Part of a small language model's weights: 13 layers.
Each number is 200 + 30 x the weight over its row's rms, rounded and kept within 0 to 999. Layers, rows and columns count from 0. The size before them is the row's rms in percent of the matrix's.

# layer 5 MLP down, 256x1024, rms 0.232, rows 51-159, columns 896-959
103,259,165,203,218,171,252,200,257,265,274,206,181,117,160,165,209,205,152,212,210,227,159,210,222,187,144,167,190,205,196,230,177,242,170,204,188,179,182,200,114,164,173,187,162,278,254,152,214,190,134,183,227,206,183,200,198,235,210,165,253,156,193,197,174
102,174,180,186,257,201,221,173,222,274,168,178,195,194,241,206,233,145,136,208,147,177,191,216,243,157,192,233,218,206,224,159,219,225,229,181,204,216,198,240,219,171,146,181,205,144,188,230,221,183,199,184,247,269,198,208,159,241,196,148,181,256,211,172,272
098,197,187,206,222,179,242,172,183,184,163,214,169,201,190,176,191,159,218,192,170,202,195,212,244,239,191,191,159,170,245,195,213,180,181,228,207,240,217,169,202,164,263,188,230,112,206,226,220,170,254,213,164,171,178,219,201,216,159,190,164,188,228,212,234
098,210,265,143,229,156,211,186,237,206,235,219,186,242,150,255,185,179,259,236,209,231,201,153,190,263,159,229,227,144,183,185,196,159,137,214,185,173,152,187,225,173,224,237,187,183,205,193,170,223,220,201,199,207,220,164,165,240,220,219,207,231,211,230,176
099,187,199,238,194,230,222,213,192,222,196,158,206,191,214,174,219,185,192,182,194,170,178,152,196,185,233,200,176,148,189,194,206,191,206,214,170,205,194,236,177,181,164,215,190,177,232,142,164,161,162,188,168,162,179,188,168,238,192,159,212,223,207,224,190
100,197,251,171,232,173,243,227,234,177,224,218,250,194,169,198,197,218,205,214,247,173,188,181,192,137,182,221,177,173,225,251,226,223,233,159,154,243,205,213,196,216,202,190,188,226,157,160,217,196,179,193,188,231,198,178,196,226,187,180,217,164,188,200,204
102,214,207,202,198,251,174,190,244,229,195,184,153,166,228,197,200,169,198,169,173,216,204,187,209,218,165,184,215,281,221,234,235,211,187,219,194,191,153,193,180,211,217,238,200,205,249,198,203,178,156,147,195,192,147,224,173,160,232,199,194,189,155,209,190
100,270,160,182,203,144,226,193,222,181,211,222,206,164,183,185,235,183,225,206,174,267,192,220,190,206,232,186,202,251,215,214,260,221,198,206,222,222,196,150,188,234,218,190,204,176,182,195,202,172,184,200,226,232,167,213,222,227,190,207,249,179,247,198,134
102,207,240,212,184,169,223,192,188,227,198,205,176,208,214,214,201,209,217,217,216,253,180,188,233,188,154,175,193,208,272,211,222,202,189,193,187,167,200,217,170,202,210,228,164,224,144,105,187,163,212,197,188,142,187,213,246,165,215,192,225,161,147,223,202
098,176,234,249,216,240,240,181,229,223,165,221,178,188,161,243,200,217,195,213,139,212,204,184,182,170,245,192,225,166,199,174,191,198,224,230,229,258,182,211,180,244,210,225,176,189,218,227,201,143,211,187,162,191,143,131,192,162,189,256,162,185,221,278,223
096,213,207,170,225,202,218,200,244,166,199,157,211,207,165,241,207,221,201,209,213,247,234,151,176,209,190,211,242,166,216,198,245,171,229,202,179,252,131,163,221,206,136,219,183,205,224,210,188,196,209,213,219,193,226,233,207,221,211,214,237,189,228,215,184
097,237,197,162,171,196,173,147,175,212,187,201,243,185,220,185,211,209,234,221,198,223,174,293,229,199,218,220,166,245,208,232,208,191,231,175,163,164,152,228,162,205,226,177,179,183,185,195,176,195,241,189,234,165,211,132,172,218,231,161,215,198,225,198,188
101,244,179,155,159,220,227,213,253,155,186,189,194,229,208,213,131,198,198,213,193,230,178,186,212,239,226,235,268,168,188,204,150,190,189,206,157,224,182,136,197,149,193,195,206,239,214,221,215,217,219,170,196,199,159,196,199,248,220,174,187,183,205,222,233
101,208,214,232,218,226,197,195,198,175,220,181,193,219,182,179,209,200,211,201,226,194,220,219,215,185,170,181,239,241,189,182,191,207,202,246,186,270,187,182,184,196,194,221,237,220,211,199,198,173,220,198,186,180,208,181,189,179,255,165,193,177,160,240,192
094,240,241,158,177,220,255,199,162,180,218,183,176,174,157,184,198,205,267,231,173,202,179,178,194,172,207,189,172,189,180,227,217,197,212,212,228,200,191,227,183,177,177,227,169,152,235,233,170,163,145,226,167,161,190,181,226,200,203,214,229,231,189,197,182
100,247,230,139,223,219,224,236,201,201,210,163,207,185,197,209,168,205,208,162,183,211,194,191,228,208,237,220,215,178,210,186,159,203,154,191,171,165,200,194,224,176,198,197,232,218,208,153,174,159,156,237,152,210,245,187,191,151,193,168,192,177,217,203,187
097,201,193,157,159,165,260,215,196,209,194,254,206,160,192,250,248,168,191,194,235,213,179,193,225,238,163,224,217,150,228,278,166,189,170,154,136,210,199,194,149,184,154,190,191,155,172,221,232,215,176,187,177,215,217,260,198,194,164,190,202,208,170,202,172
096,170,191,172,193,204,213,181,195,173,179,173,214,156,229,191,126,148,196,211,211,199,217,195,222,185,172,180,173,230,212,189,263,192,222,168,191,110,225,156,242,215,247,198,209,207,211,212,274,155,189,185,202,222,224,231,192,168,238,232,244,203,234,240,232
098,201,230,228,161,207,231,234,186,193,216,192,142,238,229,164,207,167,221,186,249,206,194,182,197,199,175,185,172,213,225,215,224,235,205,210,163,168,162,175,190,159,232,232,164,246,183,179,195,201,181,211,182,203,156,176,215,207,205,236,215,166,207,199,239
097,224,230,233,182,235,224,235,214,141,212,175,226,198,197,234,177,214,252,236,255,246,145,235,248,181,240,197,188,216,195,202,208,192,208,217,157,178,196,209,224,149,161,155,185,207,188,211,191,213,210,262,218,261,236,211,208,209,240,216,175,240,190,241,184
100,209,215,196,172,203,234,227,203,236,218,166,223,199,227,265,189,225,219,205,188,226,211,223,166,210,181,195,153,166,221,116,212,172,204,228,173,224,233,132,193,229,213,191,188,235,186,201,180,171,201,156,244,192,182,155,152,124,196,214,204,196,221,226,235
098,164,189,172,210,222,226,175,197,262,204,161,225,238,183,200,220,180,216,201,217,191,184,196,212,176,209,250,207,170,253,186,166,203,191,273,176,214,261,125,189,198,179,185,146,173,155,196,204,154,173,210,221,173,211,199,253,233,200,198,234,284,156,230,167
103,226,228,216,143,196,190,226,228,196,179,243,191,174,205,170,200,239,198,185,184,187,191,182,228,154,213,206,208,195,180,229,249,212,176,231,188,176,175,223,175,211,179,212,180,227,194,176,237,220,174,229,190,185,184,234,200,182,183,178,213,184,224,268,177
107,249,171,240,208,183,172,186,194,200,221,234,208,165,196,225,212,140,139,218,227,170,195,203,196,224,172,174,157,247,222,145,199,142,237,215,133,148,193,168,188,189,196,210,256,163,150,189,244,200,196,186,182,197,190,179,196,183,201,227,211,189,220,173,165
100,259,209,197,90,136,204,274,172,252,160,168,226,202,122,228,136,121,182,121,212,161,259,154,214,208,261,215,188,157,161,180,213,211,218,200,196,219,255,196,216,189,220,229,190,266,180,221,157,198,237,147,188,169,202,193,197,208,159,195,209,168,188,230,217
095,175,238,214,247,210,201,186,189,188,217,218,173,219,215,179,192,214,230,198,241,172,210,230,220,183,205,237,225,181,198,247,179,201,259,213,180,175,214,194,176,150,193,217,114,238,197,176,222,190,244,226,173,190,241,153,195,235,206,177,172,219,155,154,166
105,225,212,213,238,198,185,206,247,214,215,160,201,176,192,162,196,201,214,203,202,216,167,190,174,171,152,208,193,227,197,231,214,138,224,215,199,241,187,224,216,180,235,209,222,192,211,210,233,209,233,198,201,199,252,215,196,197,211,235,180,243,183,157,166
099,164,215,189,228,139,218,154,179,83,185,142,195,170,196,232,230,210,192,215,193,196,213,159,193,186,242,229,232,183,206,240,218,193,176,198,189,153,195,179,240,289,187,192,254,240,191,252,161,175,219,244,192,186,211,203,236,200,183,188,200,238,158,194,163
096,215,138,238,177,217,207,194,169,204,211,204,170,185,242,174,224,158,257,270,210,266,170,208,188,206,209,153,190,194,243,217,247,197,178,214,244,277,182,214,193,187,230,185,231,182,197,192,150,201,159,219,196,194,205,206,155,176,219,143,196,232,218,188,196
102,235,190,196,178,172,178,180,191,212,183,186,227,160,196,219,207,205,215,213,208,198,176,249,214,158,226,174,228,164,243,165,195,200,183,205,167,202,216,176,188,208,209,202,170,164,207,213,236,216,126,252,258,190,172,208,167,218,233,169,183,213,272,198,167
103,241,183,163,218,203,223,203,166,199,149,197,186,168,200,154,199,189,226,246,240,248,220,199,212,248,213,181,183,157,208,171,200,226,192,154,207,305,246,176,209,195,241,217,218,215,168,249,191,214,176,206,188,151,200,214,212,244,136,167,220,160,207,244,216
103,229,226,233,241,203,159,236,225,187,173,169,215,120,181,182,197,164,179,188,197,145,198,250,202,281,217,223,201,211,216,163,161,229,186,257,225,224,283,172,200,238,232,215,255,210,240,219,220,194,203,214,171,193,247,125,207,196,257,207,190,184,183,225,251
103,187,211,159,181,221,205,217,204,258,168,199,287,222,219,131,205,199,175,315,172,165,205,211,244,215,211,215,169,212,182,199,169,229,203,195,184,197,197,164,231,255,207,195,190,226,245,269,124,186,158,237,196,138,174,207,197,240,172,126,214,219,204,145,206
099,164,191,193,176,198,192,214,162,210,179,220,235,167,196,184,196,158,237,185,210,272,254,181,156,177,239,174,217,204,178,208,202,226,213,192,228,163,213,234,188,184,195,186,144,216,219,207,147,195,145,238,218,203,186,175,250,216,230,218,199,203,174,186,236
096,231,199,178,184,218,191,179,244,196,184,216,200,182,253,150,192,203,208,179,179,184,240,249,197,249,218,172,158,205,186,265,193,177,199,215,187,237,176,175,215,209,209,171,213,201,144,235,236,178,260,161,212,181,244,199,215,177,224,240,152,178,228,188,182
102,266,240,217,186,166,153,157,150,196,244,255,208,199,291,207,193,201,221,164,213,239,202,187,171,220,215,206,203,233,207,161,207,181,197,226,273,244,161,218,208,175,235,205,183,199,243,239,177,189,243,204,194,280,212,252,188,219,221,193,175,227,150,187,223
095,154,179,194,181,210,217,180,209,186,152,235,266,184,163,210,248,184,197,238,214,189,194,168,226,204,182,217,205,190,190,232,194,197,237,214,177,211,215,192,237,205,187,238,172,180,193,191,226,202,214,160,189,208,151,188,272,177,218,198,186,160,287,202,231
099,188,228,280,177,193,222,228,195,211,172,206,224,152,228,209,197,281,159,213,239,159,218,218,182,175,184,224,181,159,195,150,224,162,240,225,185,131,193,224,214,154,156,236,159,191,204,160,186,197,235,227,86,199,225,222,261,247,169,212,176,199,208,206,205
097,186,194,215,207,123,192,224,226,196,186,246,190,195,193,245,217,177,195,175,179,249,201,142,219,188,194,220,209,193,211,169,157,225,234,235,169,248,216,197,184,186,212,172,218,163,157,188,154,242,181,182,197,165,174,175,195,211,156,210,247,200,199,210,200
097,188,203,224,186,193,224,199,228,198,239,246,180,219,102,221,200,165,257,271,167,136,149,186,231,244,208,171,181,181,202,236,179,163,163,167,246,219,185,234,194,205,204,184,229,184,213,194,226,210,186,222,294,238,143,156,233,166,248,196,158,148,198,233,176
101,192,268,189,246,195,146,179,205,178,226,236,150,200,223,161,145,168,169,172,142,169,229,184,216,150,168,233,201,155,232,211,224,172,195,183,165,187,156,173,218,216,152,192,169,190,197,250,168,227,186,230,207,173,229,230,270,229,220,192,216,176,224,158,198
100,212,219,265,168,196,191,165,248,139,229,241,178,152,176,196,197,236,196,168,231,184,176,142,201,238,194,247,219,215,169,262,211,209,197,199,248,213,212,178,191,179,178,217,148,207,188,148,155,258,203,187,222,242,156,190,136,186,160,183,203,227,262,201,144
102,235,190,200,219,204,195,230,195,160,198,267,192,194,143,246,203,198,176,122,171,227,235,183,250,197,261,172,181,206,197,162,198,243,175,197,142,192,165,200,241,278,154,206,199,201,237,229,177,223,259,190,229,219,174,170,229,214,209,235,175,207,234,230,213
102,229,191,238,174,201,186,210,228,236,221,192,179,196,183,219,131,221,188,197,227,210,193,173,184,214,274,235,212,192,242,155,211,176,182,219,196,166,266,218,168,182,191,216,200,214,150,236,164,204,203,148,194,157,236,200,178,198,152,230,232,185,171,210,237
100,183,157,163,139,161,208,195,152,183,239,204,225,184,180,184,204,226,170,232,161,158,218,172,149,231,193,213,168,193,157,173,203,261,211,250,193,226,219,210,214,217,159,211,217,142,243,314,174,212,226,209,233,237,215,235,182,194,229,220,166,148,188,238,174
099,157,206,173,133,207,202,142,204,160,179,160,205,237,167,234,233,182,222,158,155,202,206,218,178,176,224,191,187,184,266,193,146,210,210,212,245,203,157,260,154,171,253,194,207,125,230,179,244,189,194,199,210,222,176,161,174,215,220,155,207,217,196,197,122
104,255,204,252,183,167,175,167,230,261,226,133,176,132,208,236,218,230,190,173,145,230,208,219,196,193,197,153,235,186,191,131,170,175,203,147,244,183,209,162,192,235,235,193,208,209,178,223,169,173,237,154,252,184,174,181,161,211,182,189,228,164,222,222,218
103,217,196,203,287,191,193,162,211,192,179,201,246,239,195,201,184,207,191,224,175,168,204,166,166,233,182,228,201,178,212,196,251,170,192,218,155,202,217,221,175,159,207,194,201,269,196,161,231,228,196,244,188,176,223,220,269,136,233,192,200,237,206,229,176
096,193,211,213,233,239,180,180,135,248,240,232,211,196,204,232,206,196,213,203,193,190,188,175,224,262,187,128,222,231,198,157,203,198,230,214,181,194,133,189,207,188,187,156,158,188,142,193,242,158,218,184,185,229,237,182,221,183,147,182,219,174,178,209,249
093,182,167,223,226,223,253,245,185,175,182,192,200,225,236,207,184,213,232,230,201,171,275,180,190,193,198,165,229,250,184,191,146,222,203,176,192,173,234,188,208,204,170,173,166,202,240,128,180,204,202,218,213,206,198,222,181,208,195,151,225,169,165,164,199
101,175,150,218,172,161,231,195,237,234,196,157,182,220,174,196,155,188,223,184,180,211,204,195,201,167,250,189,223,211,198,193,200,175,190,153,208,207,289,178,161,170,194,206,220,226,202,150,206,221,221,180,198,239,220,238,187,226,163,204,224,218,181,261,213
101,168,206,170,191,177,183,223,207,173,186,182,153,176,208,218,208,214,193,137,205,154,212,166,167,212,207,228,184,221,170,150,206,275,218,184,217,169,224,206,201,285,187,208,177,224,219,259,221,194,171,186,196,228,203,194,197,253,182,197,202,170,248,147,214
104,185,227,202,219,242,186,175,157,194,222,224,157,171,251,173,200,227,178,191,233,171,168,196,239,222,169,186,186,156,189,183,204,159,238,189,153,177,149,172,171,214,212,165,139,263,196,199,207,235,162,189,175,211,168,212,234,197,201,186,182,225,200,213,138
096,212,221,161,199,210,219,196,172,151,167,219,198,245,232,191,229,214,205,225,176,164,162,137,198,196,226,218,200,213,189,164,206,215,206,185,187,256,170,179,179,235,121,178,220,215,180,200,224,189,205,213,208,175,211,252,268,221,178,175,252,192,195,185,192
101,186,205,185,232,187,235,194,211,192,197,191,185,210,177,199,209,184,164,180,143,179,247,232,206,219,238,230,251,238,178,254,210,213,224,168,245,172,201,214,179,192,190,190,234,174,188,154,199,147,193,215,226,201,188,278,179,193,208,208,181,154,180,181,175
103,206,196,149,176,224,235,205,178,155,254,179,224,221,189,152,201,179,205,191,201,217,168,174,199,236,200,232,162,214,166,212,208,161,197,252,225,180,183,185,201,115,205,157,235,142,221,196,202,222,200,228,193,229,182,219,175,213,186,196,190,221,194,218,198
109,191,191,249,179,156,172,206,221,272,229,238,215,189,227,230,188,176,216,201,210,168,223,199,222,207,222,175,216,187,211,135,174,239,259,220,245,265,246,147,137,166,217,245,247,218,218,231,185,239,147,172,190,176,186,192,227,184,222,244,169,216,182,189,206
099,202,219,198,239,222,186,222,203,211,187,199,187,238,203,139,203,164,235,220,159,248,247,189,149,256,232,196,216,247,282,181,262,213,182,231,212,217,232,203,153,207,213,202,202,154,160,274,221,202,193,214,209,166,181,222,202,203,221,233,218,176,159,196,242
102,169,200,194,215,209,173,215,250,154,177,145,236,233,244,156,239,224,167,208,220,157,165,198,185,220,164,185,243,243,228,231,181,192,174,196,214,184,158,261,195,193,216,161,215,173,179,200,166,224,215,166,237,106,196,185,223,186,200,178,208,211,224,234,207
101,174,227,221,263,221,120,221,132,170,197,227,219,194,208,198,197,263,243,146,205,229,238,244,235,234,210,203,218,140,228,145,239,208,167,185,131,292,190,158,202,219,214,172,186,197,228,263,133,200,180,202,103,232,205,267,246,252,158,204,234,202,198,211,214
097,249,184,240,247,207,207,200,198,180,186,202,255,219,193,204,165,177,162,96,195,238,169,256,197,269,181,198,206,201,160,182,237,223,172,183,200,249,191,152,202,196,181,215,197,161,169,178,205,233,183,213,190,209,142,156,178,179,193,246,196,208,252,239,210
098,164,223,198,212,190,197,235,211,205,205,185,140,216,236,217,200,194,253,177,200,151,247,198,208,200,204,208,179,180,206,202,200,231,159,234,201,147,227,193,238,236,211,197,203,195,234,199,212,214,202,183,215,192,251,237,195,167,238,224,216,237,219,161,235
094,241,216,170,155,187,174,184,178,193,186,182,200,238,195,226,210,198,156,175,177,179,153,175,215,232,194,257,173,220,158,152,165,216,191,216,234,199,237,176,286,177,205,211,229,203,213,193,198,159,209,156,240,203,256,220,209,219,169,206,197,166,200,199,192
106,145,164,222,192,206,194,202,164,189,241,171,174,190,224,157,189,191,197,207,212,212,200,225,124,217,211,169,174,155,146,208,180,198,189,171,166,197,200,190,240,247,132,154,178,238,176,250,152,263,223,156,148,219,221,251,203,208,185,157,195,164,206,174,202
097,206,183,226,214,181,154,213,234,207,221,244,257,205,196,226,150,216,250,155,247,155,219,197,175,237,178,162,217,271,205,205,190,178,277,201,198,168,209,213,217,155,228,156,210,195,192,202,190,202,167,230,189,199,215,183,234,235,166,236,205,199,181,179,156
097,179,186,177,125,243,229,208,197,141,213,194,177,184,191,237,191,184,196,205,206,168,198,215,213,136,217,158,223,225,203,214,224,231,194,227,200,192,192,154,220,197,188,165,245,152,217,182,205,239,158,182,174,227,203,221,209,196,184,152,205,158,195,209,186
110,226,206,189,145,208,180,210,165,195,218,214,163,179,203,179,218,203,205,191,167,197,234,190,192,200,134,250,236,190,149,184,193,239,266,201,204,155,246,161,200,207,223,183,210,185,228,150,219,211,247,132,247,194,157,206,191,196,208,201,194,216,179,193,156
098,209,188,140,214,238,215,161,230,178,214,178,228,218,234,220,205,186,131,201,176,172,174,191,215,176,180,226,203,188,166,175,237,188,205,159,216,214,196,224,169,223,229,181,206,197,230,137,170,221,219,217,171,217,170,225,187,189,213,183,160,175,182,178,195
097,139,125,193,201,238,233,206,216,191,222,175,207,201,210,139,200,183,220,218,231,220,204,207,148,198,232,164,237,189,195,230,217,175,204,127,198,183,225,226,223,228,232,214,159,182,244,259,218,259,182,200,194,217,246,164,190,243,180,217,191,186,217,122,191
095,206,164,169,251,210,266,166,174,182,230,223,250,188,141,181,233,183,212,201,194,162,205,171,191,206,200,205,183,222,177,250,206,182,144,180,233,189,260,190,191,191,240,178,207,187,213,181,221,180,192,223,150,200,172,269,268,213,280,224,181,224,220,216,203
100,207,207,190,229,178,220,215,217,269,210,162,182,171,192,223,167,207,214,178,219,234,220,171,194,208,277,211,194,197,181,218,267,205,188,146,231,224,207,205,221,182,163,154,215,194,221,141,193,194,190,212,213,175,245,152,173,172,258,192,212,236,221,213,185
098,192,219,238,241,168,188,229,205,194,222,272,196,239,208,158,266,137,139,213,212,184,186,183,228,211,175,193,198,201,205,262,231,234,183,207,197,138,153,196,186,194,169,221,193,177,257,83,184,201,230,211,150,201,168,248,183,201,195,204,188,207,229,168,175
099,198,158,170,179,194,243,222,240,175,212,248,205,224,185,206,209,190,207,177,193,229,223,204,202,223,195,207,156,207,222,199,169,205,138,210,160,149,160,171,197,201,158,250,272,185,178,199,203,146,139,202,169,217,258,197,214,247,201,195,194,212,192,223,234
096,238,203,178,207,212,207,191,136,225,201,173,214,261,192,195,222,141,242,208,166,181,207,185,158,208,179,196,223,165,223,223,175,216,171,214,217,189,208,190,210,215,212,209,190,190,221,217,223,175,197,142,195,182,216,149,190,194,209,223,189,269,227,152,209
099,222,159,249,236,178,186,207,205,209,197,189,184,247,200,181,163,190,231,238,211,203,201,219,262,201,242,188,192,199,199,233,214,206,192,179,242,203,204,211,203,278,219,188,210,161,179,251,218,156,205,238,229,247,194,234,207,196,202,275,201,223,229,200,146
107,199,224,232,183,159,208,204,165,205,231,161,204,167,164,228,165,224,201,216,201,197,239,223,195,259,223,206,177,236,170,87,175,243,241,189,234,181,214,205,191,238,197,213,204,211,194,268,219,214,195,161,182,229,219,134,250,257,194,229,255,214,210,165,264
097,195,240,186,192,192,219,167,223,179,242,215,238,208,190,183,232,217,281,176,243,202,233,249,194,222,184,219,207,221,202,163,207,216,244,191,209,183,166,248,179,151,179,174,194,180,237,180,211,219,183,176,186,191,180,202,108,230,140,215,202,198,196,227,217
103,158,272,202,238,149,164,174,292,173,171,167,99,258,229,190,203,193,199,219,179,240,164,287,252,174,240,209,184,227,171,164,200,201,148,248,150,215,259,179,265,177,219,222,191,222,204,213,216,195,210,218,208,180,234,238,171,184,222,138,222,219,145,228,152
099,192,235,201,205,183,215,155,219,163,149,227,190,208,181,201,131,233,189,171,231,197,181,190,211,207,158,215,240,171,213,181,219,197,198,221,205,202,216,163,223,225,244,194,207,196,210,231,192,152,213,207,167,164,205,142,210,190,201,192,202,195,267,204,201
096,213,188,205,161,224,217,265,176,169,176,204,205,174,205,189,124,194,185,229,222,226,166,214,183,204,208,204,170,196,213,174,188,177,201,239,191,225,221,166,156,165,163,177,179,213,206,230,161,197,268,195,223,208,188,205,216,156,196,215,172,205,174,187,233
105,179,207,200,257,263,165,247,199,195,242,212,180,165,174,191,249,170,235,163,196,212,212,197,262,206,182,162,185,218,214,192,199,187,249,138,176,207,184,199,200,221,183,165,238,207,205,151,234,218,175,162,195,219,155,213,172,171,164,199,203,186,256,178,119
100,195,221,205,210,152,236,198,169,172,208,176,238,170,206,207,254,172,230,212,243,164,212,190,153,191,197,197,154,117,185,217,176,209,183,201,164,179,199,209,167,215,163,144,185,173,189,231,192,191,210,214,165,188,198,211,217,210,196,184,228,176,209,212,280
100,279,171,276,245,145,201,239,201,213,215,240,186,182,163,186,220,199,164,185,222,272,222,225,181,208,209,172,98,305,129,231,211,204,213,178,216,254,152,217,174,169,181,193,201,175,213,229,211,258,183,207,196,191,181,205,211,183,133,233,228,214,200,200,221
102,173,217,192,190,203,231,169,159,217,207,194,175,131,170,181,227,215,218,210,209,201,207,191,196,239,143,196,251,240,245,166,204,213,215,191,185,175,186,190,162,168,179,184,161,129,210,171,202,203,188,202,205,183,213,272,171,176,229,232,200,216,216,197,233
101,222,201,185,192,175,223,194,176,213,247,162,185,207,196,159,242,225,214,192,222,194,257,157,199,188,216,168,251,248,210,186,208,179,178,152,161,196,172,130,228,206,222,229,204,238,257,205,171,144,204,225,168,213,237,189,166,219,244,241,233,251,249,164,159
100,241,231,196,247,206,210,225,192,238,168,174,158,236,221,176,180,206,178,202,198,182,222,129,287,186,157,208,232,208,220,236,225,212,223,211,191,205,194,209,181,211,208,160,153,163,197,141,205,175,150,258,196,190,202,189,217,169,198,208,141,150,260,194,125
096,240,209,170,209,187,259,212,183,229,202,233,208,233,230,208,132,196,180,248,183,194,173,220,221,230,244,216,202,214,204,217,155,214,244,178,203,225,198,206,227,246,207,198,168,185,187,148,197,148,151,205,170,166,201,204,255,251,231,212,207,164,163,230,136
097,264,221,237,231,214,224,237,254,230,238,195,205,156,180,160,219,209,218,233,202,204,242,215,204,220,209,167,206,208,212,218,171,182,164,148,162,206,202,136,226,214,213,190,197,186,174,224,128,225,197,157,190,163,193,200,221,186,191,229,193,200,201,191,214
094,166,205,198,176,198,207,188,196,202,217,148,186,237,196,213,243,175,247,220,191,220,176,220,215,166,170,137,176,204,217,134,171,208,256,168,167,249,238,165,182,182,209,199,227,174,219,185,214,172,202,209,227,180,173,224,205,206,180,209,216,196,194,212,208
102,200,198,181,190,278,174,208,194,203,210,173,226,225,213,215,221,189,209,212,198,221,201,177,193,170,199,222,202,203,176,217,210,209,242,123,231,158,239,143,238,243,183,157,237,144,191,166,177,205,195,162,176,210,185,167,181,185,244,181,188,192,103,178,221
109,191,241,213,192,186,218,191,211,179,192,168,246,212,193,183,187,165,114,180,196,217,173,232,180,207,240,179,223,233,151,242,223,234,211,254,179,161,226,276,231,176,191,196,186,196,195,164,191,231,252,220,190,219,212,211,195,175,241,206,178,248,210,210,191
102,190,175,205,171,162,194,276,213,227,179,184,145,204,145,178,230,197,211,245,195,225,213,242,189,213,170,134,254,202,235,211,188,194,166,182,200,265,231,191,255,181,169,226,180,205,187,188,229,225,292,218,155,180,217,164,192,176,232,191,245,168,230,205,182
099,219,209,220,188,199,227,240,167,185,164,161,184,239,258,172,160,223,171,177,187,230,228,159,196,204,170,242,197,123,191,183,249,214,240,136,242,223,213,230,201,214,176,178,205,214,200,130,203,164,151,236,199,236,217,180,240,212,210,193,157,188,216,220,191
096,216,214,235,219,200,171,211,207,233,160,183,239,210,178,222,154,200,202,177,216,175,241,153,214,241,160,205,246,170,147,237,214,214,216,218,198,156,205,204,231,185,196,173,189,154,180,230,175,186,190,197,213,204,253,184,246,195,167,190,253,184,216,175,138
105,177,186,166,183,201,243,130,185,194,188,184,223,179,244,171,211,184,188,232,191,280,195,192,195,222,213,216,158,228,234,188,254,177,203,209,235,234,159,165,218,207,162,207,198,195,158,254,200,201,216,210,224,214,187,171,212,204,220,165,194,228,227,178,266
102,231,205,193,208,203,214,249,133,272,198,216,217,258,169,216,253,246,188,206,205,231,196,226,193,206,214,237,210,138,230,246,216,247,156,233,200,192,206,199,189,257,210,190,227,169,166,217,214,170,234,226,187,206,279,138,235,200,138,254,168,240,133,238,172
104,186,206,157,97,234,231,203,219,143,216,216,209,237,214,190,249,217,192,187,220,174,139,169,211,196,215,220,227,200,197,221,247,213,224,223,224,165,179,181,112,180,266,241,167,191,198,214,193,225,208,187,205,189,133,197,214,214,207,225,233,194,258,247,214
101,248,172,202,259,219,209,228,216,205,190,228,228,217,190,172,235,191,249,184,198,243,216,204,188,184,198,173,219,197,215,219,188,213,165,230,212,235,184,233,178,187,243,184,187,194,169,265,207,190,202,219,193,217,212,156,207,203,147,191,207,217,187,194,274
100,187,203,248,143,214,194,229,203,206,207,221,235,155,189,159,244,189,240,213,249,249,230,244,194,199,228,195,198,144,182,173,149,171,181,251,230,168,185,211,214,196,214,235,180,219,220,148,190,198,176,178,197,250,162,179,189,179,211,226,169,163,159,175,201
101,226,224,228,166,210,183,145,144,260,219,229,236,187,208,188,202,147,223,206,236,202,224,184,203,119,178,208,224,184,170,187,252,201,244,172,159,242,151,193,188,155,148,208,193,212,288,173,216,222,229,227,194,249,191,270,197,165,163,232,168,208,193,178,177
099,190,196,174,233,210,228,237,245,242,223,180,207,212,243,176,225,146,204,205,215,191,166,175,227,252,199,184,155,237,152,179,177,257,170,205,164,226,217,203,186,205,177,191,275,160,200,241,186,165,267,190,184,151,216,192,178,185,276,213,185,207,205,186,195
106,251,213,191,240,203,161,183,209,179,210,159,190,199,169,195,206,187,184,244,179,215,183,222,166,227,158,252,177,214,192,217,201,187,219,272,224,139,210,235,208,202,220,192,196,227,208,52,203,205,129,201,187,186,198,181,120,186,185,211,194,177,262,173,192
099,218,194,224,157,194,208,241,230,232,179,164,166,153,239,205,183,167,188,156,179,196,227,242,184,219,158,155,175,242,141,221,231,171,242,263,193,257,204,202,213,196,174,181,237,252,133,186,224,205,161,229,204,141,187,190,249,235,161,185,199,190,198,215,197
103,204,197,192,181,211,207,193,214,190,223,182,198,149,194,214,267,204,183,194,150,145,217,235,193,229,226,209,250,218,153,176,184,179,183,150,238,169,181,164,179,159,179,187,253,140,263,252,186,194,223,219,175,179,206,178,181,189,142,177,188,235,194,215,154
107,179,174,217,211,215,189,245,190,242,228,203,206,180,194,216,253,202,161,238,120,167,145,226,221,203,227,220,181,174,233,215,175,220,256,214,147,177,240,183,252,172,197,217,176,259,194,230,143,159,224,213,177,176,222,202,244,159,210,211,203,218,218,106,206
100,188,207,172,186,230,196,179,222,199,198,179,210,157,226,159,197,169,152,142,206,160,235,222,229,172,200,186,205,285,164,221,215,256,235,179,230,204,131,162,227,147,246,166,213,173,217,180,196,193,208,198,235,140,198,193,186,158,195,214,167,225,183,217,201
100,144,196,204,195,181,214,189,219,182,194,158,176,207,155,213,190,214,115,213,186,159,247,225,192,232,198,204,223,162,268,210,231,154,161,252,212,196,203,253,178,201,210,225,174,191,209,251,227,243,204,263,177,192,212,215,241,164,209,208,192,163,211,193,192
099,182,221,211,203,218,223,212,197,229,250,180,223,181,177,208,221,211,271,187,181,201,193,168,188,188,229,196,158,225,208,212,180,251,148,188,208,166,180,179,186,208,171,212,183,242,198,173,186,208,147,167,182,240,160,256,165,186,230,125,199,198,173,162,206
100,206,188,149,218,239,164,200,218,223,184,196,247,144,195,203,229,213,182,248,265,208,226,222,182,166,178,232,185,220,226,144,216,257,207,180,189,177,231,182,165,176,178,182,191,229,208,123,181,193,167,209,262,203,195,190,224,232,202,192,224,219,238,194,214